{
  "num_key_value_heads": 2,
  "vocab_size": 2048,
  "norm": "rmsnorm",
  "norm_place": "peri",
  "norm_eps": 1e-05,
  "positions": "alibi",
  "bias": "qkv",
  "tie_word_embeddings": false,
  "parallel_block": false,
  "init": "normal",
  "init_std_qkv": 0.0709,
  "learning_rate": 0.00918,
  "beta1": 0.95,
  "weight_decay": 0.043,
  "max_steps": 5256
}
Each number is 128 + 24 x the weight over its row's rms, rounded and kept within 0 to 255. Layers, rows and columns count from 0. Numbers have three digits each. The size before them is the row's rms in percent of the matrix's.

# down: layer 9 MLP down (transposed), 512x96, rms 0.0972, rows 190-318, columns 0-47
# up: layer 9 MLP up, 512x96, rms 0.231, rows 191-318, columns 0-47
down190 101:118150139125194089165144076181086160144114173109157131102113124123120085124143109157101122104120120094151177159147097086097132126111096084121132
up191 103:146111125108115150144123153140144124090151162142128143139115107125135158115139114119098118142157131105126146137110128153154112065123091107180100
down191 091:138088106132108106152139127093158161094107129124107113132143099076112110094121154120113105107157092158124106112137105125170140102099063120125115
up192 099:095113126142100116161134113134104089101099103148116125134116111127114105145093100098112158145149139119116118107117132129122140111134103109128125
down192 111:120123136187097101128146104147142132151104130098138158139115114135131129173143137139134113113107135056109129128141164134111157117149162095093121
up193 103:112147135106135103143155132154155112135161085108122122135163101131109132171132129130115146150137177147133172079115129149126155134158123156123109
down193 108:091140105158078154095163098144122133122120162146109153107153137087178131122113147120140163194098102144148120145155123105108097136129147127131127
up194 103:151085147113164124095096096089119168104118148122142139147137124102131169138161121123127173119128127160144122142154157141153108154087125140093122
down194 097:143111120103157142089125162134087116139187131122166102133121120153124109154137163127120142125126133138094090191118146132087121125182148106096098
up195 104:112150156085109137088106099136171110174136176133107139087144105149153174116129079157087128068123143143136161110114138154123142118134120151141098
down195 090:107114137171100130146135169143161142094111145129136139123078121160120078105162094076132147177140107087101104106110143161129133139102144133132169
up196 106:147150130106091133140126117139113132117192120117149126118146129144130154075131104135129124143170154123131150120117158176140154106119075103113120
down196 087:120135098126184124123129108136104118152155170097179114140139114119102111105123162122097077115126107088131094152111151131119141129127173119127072
up197 095:103163101167137167121149088129108103093120133134100137172115121067115127122096109100149158127119180139113123118091146142059161103150109132133103
down197 107:123118066092117142161142098119114145073118162101172123151120106155090140125103133130163074124127131132097116125145120152118095127163135136122142
up198 109:159118145130139163150191117147178118161125144105144133139154171134132135140117118095115155115138117126121151159141184149110123103095127087155114
down198 113:145126146128083144164106113112152126111095139109131146120148139133103151154120158153151109130101168183152145140133101129153124117178122120100082
up199 101:115171100137132179138088105125140131116131151132112134084134164128167116156118134120166137136073139155143077092090093133119109164124094137133091
down199 100:126139138144142161122101111108130128095143117094158143154139087180119130106103130154170122124087118114134102136079129161117187114108179130170112
up200 102:115121106162149125139135137126094124132134157113159094126116158148151117103128144154132131106109139153109142108159147088108074141131144090110099
down200 095:082112102127150101135107140161191124107071122162133144129147112119093148104152125134128140106148115143167138059147113065114091142134176109113143
up201 102:115072142151124168109124129063116157146127093115122153137126141134161152139122140173182186139136122101107142130130141144109105113108132128095107
down201 102:085106144118152090132143156095121128117104138170142125131109137121175117128133109149085139114116131168142130142118171129147186109133091112148152
up202 086:099129176135118129116118124149119146094130128125156070100102121111122144094123114112129122131113180168112146113110177128092097143119138107156148
down202 098:097081068103119121130117127102126138154145156109134140142170123121115139131146078129107112118151137080117152108135097118134143121123126119131117
up203 105:088103095172177153127119098086142141124165097148150120154129143126108107141100098101111130120177173114134154104098117106114109131105113137097141
down203 102:116137081136119138172153163128143123120124119103157136098132137143087113128125169103114104144147135136124162096128147070164138130132135113109147
up204 095:135146109111145147134126120118118089147128116125116155124119151122126117100091096108121144113123135141132115173131154145120160108116130135140184
down204 096:141125149137127131125132100114115155147118115159089156118127126117096111120127117203135108125118189127162103079131107138158173118135136104080082
up205 099:150178115123115108107108129117177088146169138115139125091128140116174149152139139156072141110157132151135166152107137121161165132082167142096098
down205 092:113058162107090109155139109120129117075134127101142110155133103124148103108138102113150088121119156166149111156148159099136124117179173110152105
up206 095:157135095131081158151128164106122186114125130105132128152088150119122118102130086130127115107116158144112133122122124151154103154100123113117156
down206 105:175126116125141135109119072136097198132107171075133107127156104103138094139097131113146139157160149148125118111138118174112123184130162110171142
up207 104:121183131143136148083080131104136095129139134140093112120161109146138122137116108123171113113150113126130144130097134117106112108130140149118155
down207 094:110102136103182105139158113145130132083161101101139111111103150094175094147084124125123127084132099175114105106095152102165127173105115122138146
up208 085:103118099129104143095116144132187155116145105184103129116141126122088128100166160194135142149160125109094119164130126123175129111118176110143098
down208 115:113144136078051090142111166132106132101107157144120115100118097135063141101106117135071143154133125126106108125156127098154143152107130088132097
up209 110:110097132112123124102111122168139114095113106134160131125160116118144128162107140141119125181139161082123139103157158127127081154123140126113141
down209 099:109122085132116148172093159117133143121123130136081105150118095130154109133103142052126113129129095132125123143125143097135155123152151097154166
up210 090:185116136179117105121100130117114151131137141145143118152093094112154131119161118163117105076136156174159138096158090166125140129153134088133112
down210 106:122111169145131118079100112132157146137102133109124136153148182155128152148111108102129156132110141134095138133153134137125133159168158089085141
up211 097:111140134120129130071110090150141108190105106133126145147122115155126111138127154130134167184127149105155164118162150089122153091151132120115138
down211 103:140109106123118104126102109146132166132125115096093120143136112092156115151115126135123100163134156087127097119108140102139119160109113174102134
up212 092:172099133166123104127081111125155117118122121150112147129100155110145111108119124140116119140140143160125137142147090162117079105139088075120130
down212 092:144135134127115120158113114115122125173105122095117189155066128147132148119159098143131139106198085129127106119116096146107150115108090093125134
up213 094:130128124108150143140139132137128165161116150131133078179107178126135092115144108108096101121111107103110149159108124104129118120139137140143169
down213 095:124109124155164136098107123148123146128161131142173137165137092121123119156055126142103130156168154131139121104110115137116163120115143146160122
up214 098:091089156098139137120127111105130099135179109135135102153097100124147110094128121145113116145109122149074073137113151101105120136155107115142112
down214 109:134137111102136133124137105153124114100112168117125169144159099128133118077145080125141124105136094104113112085138169115116137112104144139107119
up215 099:142115105099138145193127103131170080131182110095093191136107130122089119186132111139162121131091149095113147144119137171138131156130150125089141
down215 098:141126104147131152120166095121092118188149130144119120096123160109134098087088180163144128159136139144143133122105129136128113115144106148128096
up216 100:096112150126131114107151107145087146136130143079152091130111126089144126119145110130124150142138176119107129123145092107125102086133115149136129
down216 113:097126117066082131135152097124099098126104081136153116156117126123117152121111126134126139110127149126089139129158136087102109145143132117160136
up217 098:140107102087123119137097155107137165155160126165152114118150140134105081173140128085138132136161169120123114120102115088151093097149098118162091
down217 091:140150104154158162116131104080136100139102069091112130140127109113096130112143125103124152153133147120141151140106137177123156104145115139135175
up218 097:100073107141165120090134101131132115164111134115124102112101155130124122118093146171121136163110106089151148102116112081124147131070170128088126
down218 103:100144103144116127138120138128122171156135100128104159108126121162140158137146127101096094155092088131155131149130116124139181098093114154093116
up219 092:128144140125143110100111094105102114121097124115149118128088067115128122135096133117100114174113097088118126085180080094130130171148161121092107
down219 102:128118134147108087158155120151112178097096151144184123132120137142102152111119128162182113123119187147153130129092142114171120136137102151104152
up220 112:123152129110150139128187118122139123109159120103156110143125116130150104111137102134088128146100067147115139132152108050129134123160154119106138
down220 104:120112100117106091191116104164108170128133133144163165143140143135124186149126150097131133151141142100127128097144128178176119116127089168120129
up221 102:113126099153095128133132120125150119130122148109132130132140166087134129107092094147152160099141122124142093158122180153168144101130128140093122
down221 102:119123133106123078122086137091123127129132107168152111090127107078126095129132136155172151146122097118141140119097120088112131140156125079112136
up222 086:119128136132139102132116137131146124086143153145087126145176115103121124128132140179167136132136156097146122105118128143103147136138136183136115
down222 098:101107083152138110082151120110178131157126119103147147124102124102147155129132079157160118157140112178166135135119116103145153116159105148115128
up223 082:098108150112122176097092097126118132106113152134101132161136105160113146111145124113154142132108125088190118142105135117132124159138138114161131
down223 094:146140098108096142126144180130149180120133120114110121097141130193139101100159124099169125132107153112105119121169137139133096136105130080178165
up224 097:103160112148145134127123133138144133123160139114160111118112085129135128083119136124148117175166125075126122175172106142138099128096153128140099
down224 096:099125120123142140143128120125079158135159107083148147166131144186116092145132091133136132122128093155116113113106147099142127127112156107114099
up225 097:157095129172119156141120140110143133105156136144123152133150098112151146112175104126134072139155139127122128144096105125153104128114117166114092
down225 098:117117087122131144155154131095142158156139127168124141115150124126154139117148088147125113137107155170171089134141148135100150091168116161163142
up226 102:149091099154091156139072104117118088139147156155113163157153128151126113140113104130103143107143080089157153152148106160143114132165122142095117
down226 116:117130162123119093140119128128122135151131115129173122113172088153118109153131106137122148144142126115128153121118157112144155141141121129109166
up227 103:124107152068135150140116110137142127123127127134122112140144140120128148168115096102128142120110147149102145138125134087116099167122155134145197
down227 122:061108143118130117165130137127119127074146144121143154152123121119147132089120109129102141132122147116110175150160116129132107191108140117115084
up228 100:096130138115146133133169112099173112100120155140136125084085094105134127160134119115116171156106144120103135128119151135139068098162128145098118
down228 105:122127153113156101130130157139086103125102150135100108160132137111124137141137111151149102104133156111169159102118131113147110161135150131146180
up229 106:124117118154168149136096124130103127121122135155170130131136082133141154173122100162130180157162137162108147144094123109133149086189111168132114
down229 096:144130093116116105119162134196096124083148124113155119148113119138091149123114144166153153152138103168151144092142090140133125089117134153119152
up230 095:126122089156156104116103150144134115109156126105114124151127100132147155114180117149092146138137076133162152133132122118097156115112100149139073
down230 095:129099139104127110151089090082106147147183125153117136160143122169143163117134149140137137097158078149129149144088118116096100133142102087120096
up231 101:140135100071118181160110133111112143105127123119138076118118108125137135113098114123138120139093165073108116109163142136137123085119127110126109
down231 098:118089096129159112136173126146172112112184150138121157137144090119108174115152126117155078130178123113163132089096124155158109115109118132116131
up232 103:161125081104138114134114158129161132108125135128096095135090146182113157138141161132158156145094160149112136138190153157127114101157150088113089
down232 099:137090094159120144140131129131090145123166130118113143165090155148100062153126094139154135131098121103116109094089109135162121164118151154097135
up233 107:101110144146112111084075117171152077123147115140146133122116148118113142105115105156171111134123120120131091122118086102171162091148088109106108
down233 100:155091090105161111162115145117089135141112125115156123149173105149183112125111144107131132064121117155133107106113099149138098140137125096153167
up234 091:121128146153127142122113123138111171148144146120105098166118123072143100112112156127133107087087136125142144155096098187126128119133141122119120
down234 097:121140151103169149108169156157112127116113122161164131171119112150123104159106170131115062094127152133185151123110103114130123110115125136145108
up235 100:175122159119128167149136133109111130121145147140076096134127118146128134158113150164126149124161144130144144131101140125085103135151106086082130
down235 091:149088109148100134134147079132083161122113159145152116157095115113116113122113149164132141145101112110167136125105130115129132141155128105112155
up236 088:133120143083127117122150148127140154121167160127145149104102145179133130161129111094122140123119162118139128115114082113112091170109154106128063
down236 087:112129124173110078132067108174105136088109112096142088149141142109123109090148143136131163167143118146149123145118137108114120113143076122112143
up237 108:139187091156136130106097139105143129150162121174114121135092109147141143112118115106146109134128089145117105151122129137143101125116142154146075
down237 114:129106100163112137157091128110141127104152128114094139195088106101148153166140108104094147110111156155164133142100100164135104143117106096104106
up238 098:131128101079073138156135132137138112097095160152115116106149143186139107107155120164129113086076112128119136127111076136128132060161155124091140
down238 086:129133124116167132109143104109106127103146143080120111153165124109134120138132124090102127122116168123075136209090159105161101090090152107130114
up239 093:147140136172102140131128139099193106181152165181142137103117107121117116137156095121117123150150151118118129081104104162106141108165139169175158
down239 100:127138096158110107134175126131118130102151166134159157139126130106115106126112142100117118145112141110166069117125133146125115164150078149165175
up240 100:130138110126109124130098141113144115117142131173200140142169146142105132110161110097094127115120145108102160125129144094137111116125132106131166
down240 103:088147145124084146136132106117088172111138158132159087122131109084171159112090131092134127122110129101175125143143168121136134084141168159112154
up241 100:100106140104132129142090116115129159077109147112164113137097105145105135190094057113154133109095138112124148123135110149143140112130156125117161
down241 099:166149098126111117108116155077166122105169134084110117134119131131095162141117147115106102160107137129098137123156111115125100098103125153110148
up242 098:084145149107113131129086143121158154159096104096102139196113170123107115132153114147120128119107124138109132144129108109141143136119103170154123
down242 096:119132121077127128127137115099121102142125135108151169094152081125132165104115144071100147102154102101113152131154151139159144127130166070168122
up243 098:122127141176096155126164122154130128105153124124172100130142103146131110165147114145056150116089154144105116138093110127073159115142113116123125
down243 102:135099099135130114100098108110164114100153122155120072197138146093177133103115130122154150101090107098111094186115079127121149139124103110133121
up244 099:163118120098151137095121105136148124154141116161061119151134123157161132137116103135148135128146125110143117110135145121142111115155129058148153
down244 098:157126158151157111113087162113105123171114116137161120089137085104111141108113155132120145100130129130084122133124140132135110143135117086136106
up245 083:123097091147136136136128025117096112114176114071131142145161123143116147089123123133142080118104128155125106116164124110141133119099166125134153
down245 108:126125092146144161151097100157107131086133136142135108123134133130127155162135120142142115114116124139132142123164131145120147140120132087111122
up246 092:132156116097143176182116123153132069095139139165115105101099101128147104133140135148136138075130119119108131146168137116136171124163090127130155
down246 095:210203115154127179088115111161133160146125129105106132131132117108075136109138154098122120121146131154107121114160128122100147087159101107142120
up247 106:145142124137124160147115119153140126136119130161157102174097149139127090133106162144144137100142115138189101103125104110101138094077143139107092
down247 099:107114092142097150107101128101173127127136131135129115112161154103148126168134120146152135066101095140156102141168156139125113140156122116148073
up248 103:147125164125144165153118111141110105109164131166132111168159176128113128093142128130105149112096158157079147163148101144134139149122106132098134
down248 093:092145126127142131132170081155113157153157109129121127111135138102140134125138118138089132157112101132122150099110104122127107101124135108158123
up249 100:133104120104095144099107121111150132132154088091101148093133082135152131119091100107166132128132191105136111132169126129122153098128145107116112
down249 105:144176129156105185148114100101147176133151116135198147145151119136107118132122159149129105113162147103115138118171142175121138157072163159092097
up250 100:105162104120113131070147089142152111136123090129092116126101124125112138131113126164102084126137112137117090135180094136146137153120132138139110
down250 090:102148099126103158134130109164122113146124124109137120148103190150148137142101098080111096138167146126148125160132132134131073142105081131134110
up251 105:128118126139095130084145114112121104117118088170147109131118104087150136160149152069114100161136125137108136119120106136126147131141156135069117
down251 097:117137114135132142149089154132137121154085114155157148123127103115112144108110177092168142087129119139151128144124126116154117141130092133132134
up252 105:137120136102130159148120144152102123118164086140126103161116120118118072108141096119103142096124120077110107120100153069179118096153161101142126
down252 098:092139087111153131157155133097128118098144146126148112158092157174116111103166124137147100080128179102151126155158131119124139174147129129131119
up253 104:096146120131086130154119103115163087102143123156110126127130159070137120124133138133098149151105165181103154146107106144126143117148160158133149
down253 101:122148123132140149133113150113148131127148108139141087113097128132110136113142072128178150112108117183118172128102102100127132103117120160122121
up254 107:142091150135077187141135123094160110113167137139097142092130109165112123141147120135119102081131140135129126079122130113146124112150145130178121
down254 094:148143153127156097131177164116117105107143131127141134109130201134147148114119111146152141175119108121110146100156152161119124089161140133127125
up255 094:154139174153125141063109121106079132160131157108105090126082160136153149161104104146194123124148141097180127124151123145139145100118145150136122
down255 099:134165144133134154109115122107103086140183083098127098072099074139157113111144110128143120154143105127097110097173161104121146141177121143097113
up256 100:145127117077135078138103100147111120111148139135103175141104134117124098126151104118100105142118135159115143100101135081143136188150126150158148
down256 089:129112129113141116111123126147117088179154117146119138141088115115125165112124136184120137146121105129182189157108129099110114126165129160114143
up257 099:140145090114108088146136111120091120103131155181141098125111083116134139125073149172145123140096098120128134145121156116111126109124127152157078
down257 089:081119172156112111127136118125176103112133143094090145142125141136134126125143126115156132110183089143131137105120085165112142096099135116177120
up258 101:096101123165178145173119123156148108132161097130137135156113150066151145095125100176102144124112147118177143136114104106120137152143168149122157
down258 086:170130151141124130115124166107094127142130150184138149114120105108148126096075092077141173130164176168122112108112137103133099123156129177147134
up259 098:121129122147127114135111094111163094131157154162101126110112110127111134154078145139165157132087171143114166137154167129149151139130121146121130
down259 094:142100107131132128121155124125129124088174133119110176109164179102135105148144116158128115081131101178110106113122154130113171117113136104117149
up260 110:120108093125111166092150103134122130171130151171168114145160155143127070128155129098160108121137089130141177091144126098143073127101125103158149
down260 103:117137153134074131135143152123139103176164093164101104153133129135126117174121153161142103106159100139098125119136139138162097102148117095104137
up261 094:137144147101142122132124082069144128088107122098119121134128110096131137146147118175139125122145166118127142087066135140149143110199154115077107
down261 085:148175100118098130135122139095147112113167110111130141110161150143088104110151101113120117126128090165139110109161132081107082158131149127153152
up262 103:134142158094129150121117127113171181128135087155139127137127144126136082104162122066148125119180135156135115152103151141110126154114125130124143
down262 099:108129119143140098074145150160119097114140091099126106148127152163169167100106141157116135090075120146130126111142174138116105088100153133116128
up263 103:138112125113116140181137132143141139151135105137140080133150123086163119098136174123116137138122115135075123105113162129145141146142133134122119
down263 112:141133105124071124117151152140129105122143115127107142139150099156149154146126146091142159164099126125115126130133169123130132119150114117188139
up264 099:153152115103146121094120147136141123169110141111096110158099149135107156145144136159143080164140131083108125158116131196148135149135128130108185
down264 103:115064100115112119118154128096129148129152154121144135132110174123131143119175132105147053116141142122126167118141101134135129118121102110096109
up265 098:146129095129147104145115129128122111081146101137125141120145125139171154131172131104117139140124128129135154152125147149162104123132159132141095
down265 095:146150115121157089097141126143094144109133137113105114091107097122108116128138113087156162136125124151122109105108151167135108139125101147059146
up266 096:131149144156128150161122143122101216112167123105149127138102136133118134140118137161135118162115166126121103155118117141147102161113143100148118
down266 094:111129173091160106115120133112097113091109111133103147104143124117094132118164132205134087116092133110124153118119139125138125159155135147175078
up267 099:105140117143121128103132122134136120155124117168115123162147103122124145129165131123103156139138098120147130103109133133164066207114097123140188
down267 096:126156123121100123104113127140101090170111123145127105137129095134085124106182131133097135162111120075097104085123106130142142156160158111088162
up268 091:096155099126109115131137144104155145130126142136133107131120146131131097140148085162096111115161137144135149156128152121109077146076158162112113
down268 096:084162082109110102168142149164116149098154131102122110134087113120132137160130117156158114108163102105147147180140117204145146149162125144165144
up269 109:154105072110161140167149117120122149102151133142140115119149141133114089172153169139147164140169132152097150149148114149139150082161146159118152
down269 098:127110141127143113140147095120114133176141088127125160069143102150129124175152117139134183161127130139118110096120107158117117168153142153091136
up270 092:076124131151120132164155122146155149129155123131116148155158130123140123119123142149131152147120122121139133165156163127141126128120119160150146
down270 101:088153155084144145116195092111118113119124105141129119105097109084128134123140169159170106063122081138116142122181167148130124128127166126137136
up271 111:138145113134141129120143116121158141098110119134127145173106156151080143125117104167145117127132136130111144130127140159109109106166190088171118
down271 107:180131127095153140120135144167144110103120109134095123158109103118119126138112162097192125128138143187178112165173156143128146111141127143132124
up272 104:153113141125159116135127114116145140126184146166087108143152081113152132144103115139154118147118073145131128113118146138068111109132082156165151
down272 093:155117109141086115118121127110131149157117113129118137146112142113132140112169094124140105133130133114124084138107086043179134135126161109158135
up273 105:169120134094118136103165133104137154112139096105124158188141168123104127154150157155125109091112114092116142108139153111144121122142126143137090
down273 092:127133092105108139111120108142131107117125136141172159105172154143164139119117107120107133143125147100110099072102133132072155140138119124134141
up274 110:115122129128131131136119152146162125110148134138090144124137149137144096121153113132109134150129162163119173155113079098120144168122143120101184
down274 106:111111136158160113096172158116081119155093156161105125148084149148155126109091109117068130128139152190143107134107088129121132153128132132141150
up275 098:154122123145117143126140114169147104134120135099130112124131125106121094162165144126077123146170131131124107155123104124116112121129132128121120
down275 101:133087137119125112157144134130146116138120137146140114148151077102125138120146140133121137104121138108110186142124195123088146183146131105151176
up276 098:087127086121177159094110123098117175147185103140134141111141115156049090136100141170114133085176114109115102123138112136115107116115146134138141
down276 108:119138112126134162122145129109116151120154133147147161113129126163149120125106131186106136116127099092134102130118104151112106134119165128117109
up277 099:153114139111116179134135120135115168152143128185128143145115137099170105148152085153151158141141132119181039118109153134143119124122102133049127
down277 094:164115136131108121138144134126156120103138094116125150114146116134122093119162120130122112147162099084172133108110108112116107131172086105102100
up278 093:111128080121146152114161120152147169125124141106165163134123131127156109109141098146086123138104140103143115054117098181115153120115110141108118
down278 103:072143126165174151155140100141158134135122153112132113160106112135108113145102138112125090100135101125129094167153126169149158151151084096111110
up279 099:141089122106130146102166102097099128144090144131147099165120137128143136135143114132145132114187128143106144159124160131163102188107137112115120
down279 099:084145111159120132112128099122108113134114129155144129152095117093148132148094141131109150103126169124110131117131129168160105164106102112140085
up280 105:091099176107138164089121129133152128098125148117162113157155120150115136090109122154106114106142084116114120115148141136169121115077097115169144
down280 106:127134105135155120121178103138176140131138080151097116121142123103098149108142124134112100148116126149112114098115147125073094105098117173118133
up281 112:109104113143077090110121133134098162138137131140132161172068154135114116131136107180116113144146150099101112095129089114137133099121124121119150
down281 102:134127073153073163095136129157156157091133109115124163162115098122186124110099124126134144145146135136144128157114141168138118124092116151123199
up282 104:149118111136121132134108105104150159102131114106124098118141163128117157167141111134121109108156145084159136131140121147113125129140153129088122
down282 100:142138149129103141147101145192125114160115164135105137113103124102157116100121128120126184122142082182154104178164152129164108147142125131127165
up283 102:140083132119122105135081079090112150113160121153132147129111146120143132152108105170154114145143153130161153107153128121124144158178152103139132
down283 096:129140140149147157106111123154116141122142108178154103108124101102145143141129120083083129172134138138130115147135136085129124148099134128148126
up284 084:106108119141116111155103128154108154187153126177108118137137156128156170095137114145169114107149135142133156120124120124102114126150097057177125
down284 088:079115078131099127121131067160085090134125121133111122136108139143151134134134150138130124096165118167093102121117150125162124092121135075143105
up285 105:138118065139136127116108135076158145120133114102127137165145135138069124149122140129143151142145133113088157132091131108161082129148138138094118
down285 090:155135152118131149112100127081105145126132129169157155072166108095133121141128157127087120113154136183154105122134151131097127142128136145154180
up286 101:141166092148150145170084122159129133173123151104153126143124138122152139102128124141092160126123165091147117156095140143120094172131163103153138
down286 105:101146097148130100107127117135163120088113124149133160120129150125152092101153119104131118137118118176091131151155086169143151121111116131151149
up287 101:141097128121124167075152113148165103139135148147141158138129152138121127120160108115148135164173120140125085162109124121162151134145071136087103
down287 097:139121108098129144137126088160124089128123109158103129166183111156121146169155109117104126102094167104132077135126145094137151128151097129099073
up288 105:109135130150134136119162135107188110144152126150126111171142138103093130124063124098100138104142106144177143103108073131105112164095096160133102
down288 103:113117116144131142143117136132144162135154117113101098123099132105097162129153118139105148159159113125131143095117151127182133098109120124112168
up289 107:144100161104137129148128109125114114103145121118142181113182176133151167117120107180102154126156125088114129149097139173161165113136129137138087
down289 097:126127140150128130132077115162123127051130149145142093186169109103097111135180090106139111098103112163130111117158143159143121140127143128104120
up290 101:155104092087126141117135142148151145087145109145095128166096110140114098120155112098122100124147125048087131123135128148127149105134157131141124
down290 092:122133147087111149110112168128165120146155141126102120114139128143115133150130181165105113125139100150119113143120155170064139109137095099122124
up291 090:089122090169127139100118098147126109122133137118112053127148145150120102090098127126142136146182158116137136109155131074112124091150132100124110
down291 118:140106095136117176163098150111118075098120127141162140111103110146129099127125167109124062119136152104116150140147125122131130106094137091118148
up292 107:123095118076157110082140148130096158146162133133111099125130137145093113131124093119070101119191139072128167141075153141118096136107135101128166
down292 094:167139149112172122082152136160176143141120120140116065124148088130106127170110144117134162141155107106139126137093105090069171122169144075175125
up293 101:135119098163141116128118092133127168108087143140099116110114117106168125147110159161116101094111112167153129138141120109110118105105136093089099
down293 097:095172154133101125090125137114105103109093137141094103119125106136123100139151160122154101133185146137136126110114104061146157086121150154179149
up294 104:111121099104138134141164126103140159118132156135127114129142152132135099136114126092100129189139112093081171135108152154122119156135151121134129
down294 119:166097140148146139163136140174134149109124137180136136106148118138071122109153135129119105151120116104134156127096141127166105146134164112152147
up295 102:133147119113144123142136109146111125109105131122095153160127179156131111102106124125186114161152119186147165108137164134121133164173112125149086
down295 094:143129111135137093164101107081181176162117123105101142109125106121121162119132134167106152136105118122119117145157123110141165130133153125140125
up296 097:097143154128098149121127117140133139071117121186128138147139128156104147108103120151142185114105098145130138124148157111173093108148117091110118
down296 102:108155170145109095156082131107133174134133130127141106138157168075131096121098101124134143132147124182122119150151106141121123122135137160124102
up297 096:133125155140142121112091096118113129151137111138121129166140124128133135122157134153080095139121108143078157088123137066159130157102137169104125
down297 089:126119122120140136128129122147062127135094205147159175085112142169116125124125137142108117085147129084136125121129119117122138146113135169129113
up298 093:147134078136098152128142106143149151109133169115095133176106141126151128128109160155091116111142115101147118135120123148135105103136114144131135
down298 103:127162101139121121140134116141163149139123126132099123160115152141125165164055150130105128077097136116157100123103108101113072151121131162100144
up299 100:124131136103117113123158120124108167125175130138137134157149111120137148106142094147062140111139162130159092152111142149133168120135113142139146
down299 108:116110132125105150151146139146106113097177127145111118139142155175137164131121137156092114149130134123119109104133104132125116110162125111119192
up300 105:156130098104119169125113133143107132086127125150192144159109109140141102127137088112124128149128122140086129126156124112137128111126168120123121
down300 108:116167142132097135149128165119123146146105117108095169155153117093138079088120146163131140151138132156140089113106125114115122162138077140091123
up301 090:093097130153090137126106119179161102170155137121111119158125109163100145124120101079089124142156101119098144154203099133115132159153136106107078
down301 113:105113113134138151187131124113122103086144132109143128139134134158148090129116104087139080114073143103122147175162120085132144121172076101099138
up302 103:135112129125131131116117142124156109134147150137110137128195152140171101142143152130120083159157159150106136168143147161113145109102166163107126
down302 093:056104122140143128137089109170113115106123122149173149146180156127109151105112100136153124135153174116138129110095154129109101137128148146125124
up303 102:095120120106108121145139105127132136082110160104149141135116156129193118126136111148144095107113090120105138170126134135137122100117067136099167
down303 091:121154156091190164090085103135138138109110106087124106162180113130125112137103145090121157153168122132142126146167139114113136132140148104127140
up304 104:127109131150035115097173096158130111113128144118140162145111116121131134166149108111140123124116165118120103141123170137118072137137124080120185
down304 099:116125097190130137115157163100139091129161111104086149112136151106113113131119168129109175117139133141131114146124138118151165126093143142160105
up305 097:130102149129164131135105088154110122117130167132095089144132110118129092110123126117133175124137118072168098097115138133126119161106136131115123
down305 105:105098135122140132193168142131160144112105122136101149107090154161136122141113085090118129095176093111147105112118117115117101155163140116142133
up306 098:143115081129136156135113106119125155159156146126146177114136103150147170171096103134138172128097117081141093148081123141120116164110093143134171
down306 098:103105154146103138117154133127121106122117127103094140125086104123158163105125119155140141150120131127158141114131127139116095111098124143123153
up307 090:175120152134122120111147121111129122112136093132129094182091166106162115165156131113108123091124154141110164136093100134140155118147133161116155
down307 096:127106126109124176136178129072152173167135145089141106153118106114107130089140136127114166156172141113173137114169141135114119139166132127127125
up308 097:154122117107106145148138137090116145117145139145113124085105095145166136155188142095120157134096113143185121123100104103162087135139144126164104
down308 088:114153131129094136131153168177110101153133103084120133105107116101176140136160106072112112123141151117113149142088085149145125107122142152102106
up309 095:129113107135102141118117111096112123175121130156131121191127111163123144164135135138121075099113135128113107157131113073110086099180123119158080
down309 104:126090131142140123122142136149124088156138119151111083156111123135118108106138121117129100149128121135122124148104128140131104157109106103103140
up310 093:176090110200124130145106150122112134131150160098156098132125142110111134168101146148179098142093149136107136132171111162111135166130161128170149
down310 096:138113094089148107114145133110145113119153057179087099139152104125089134074144103168146121114157081133158127107136133135117138120123131158119136
up311 107:136163113127141119092142102160164140128127113119087137162137144179121083155184122132104139131117110145162167151152117119156101158148155155142145
down311 100:118142146135097156123105152116141101091154111155115133088131117105108119123137120102088093117140143187146126114113112137117178141129150132106153
up312 102:115140151139159117108174116072149107146138089142126109130110146146140109116142160129137129110104121145125129085083145143102129145078104130146145
down312 092:136121158093129115133111111114163098166206110122117168143109140155139120174129119139131097101144136115118136112110123139108108133161124155108126
up313 101:140116111137166122136126097100127118102161159131093099139086116090105141137165119130103137084109093131134139143111110134108084150137136124110167
down313 091:125095143104126119119113132131127142146137153127149135077107126090105064163096152126138099162104130104151094152098085141121114143131149101164101
up314 101:143160120132153113187128069153116160144146145135143085131118114087140128118147112123088135127116132111096141138128139102110123109119130106182174
down314 093:172130151137085101095083142129122135151103133168121174145177140105162105129138131133119118136087128115103106117112120109114143131107139162146123
up315 095:096104100130144115130097122095136082134120098102145150154137102139135148167129112162078130141141115148135147145108117149131122104127112149044149
down315 095:135107147118164151143085146128123113158118137119105126127129145181142145109140108096133148106103112104128107151106149159132102147157160153105159
up316 094:137084118131127124141136094123176121114140164163090118113098111165147125153151135167121094135115124148121135075114144128130143145102099106133133
down316 113:157138125099147207124116100107106097164141116106132117135133116127115112146141127141125112091151163143133127108104167131121109121101138099147118
up317 101:158125151150157135129094079070170136116133142155103117147098163077111135133122141088093137071144104123098142163155129161098152130098125097145122
down317 106:150133124136125153128104070130163093086093164128212068087112087115110125133118145141139135174120119131154132135101107125152118120109118128129148
up318 090:108135083108160165122133130146080125130167141129090178141142131158110097151130130126090118098142129167115149143126139154105093099116126139123107
down318 095:092141130131159137139090111096146154149154124126126114073113143105134121145085152123139162144116142130158116120131153126116206115113184117116097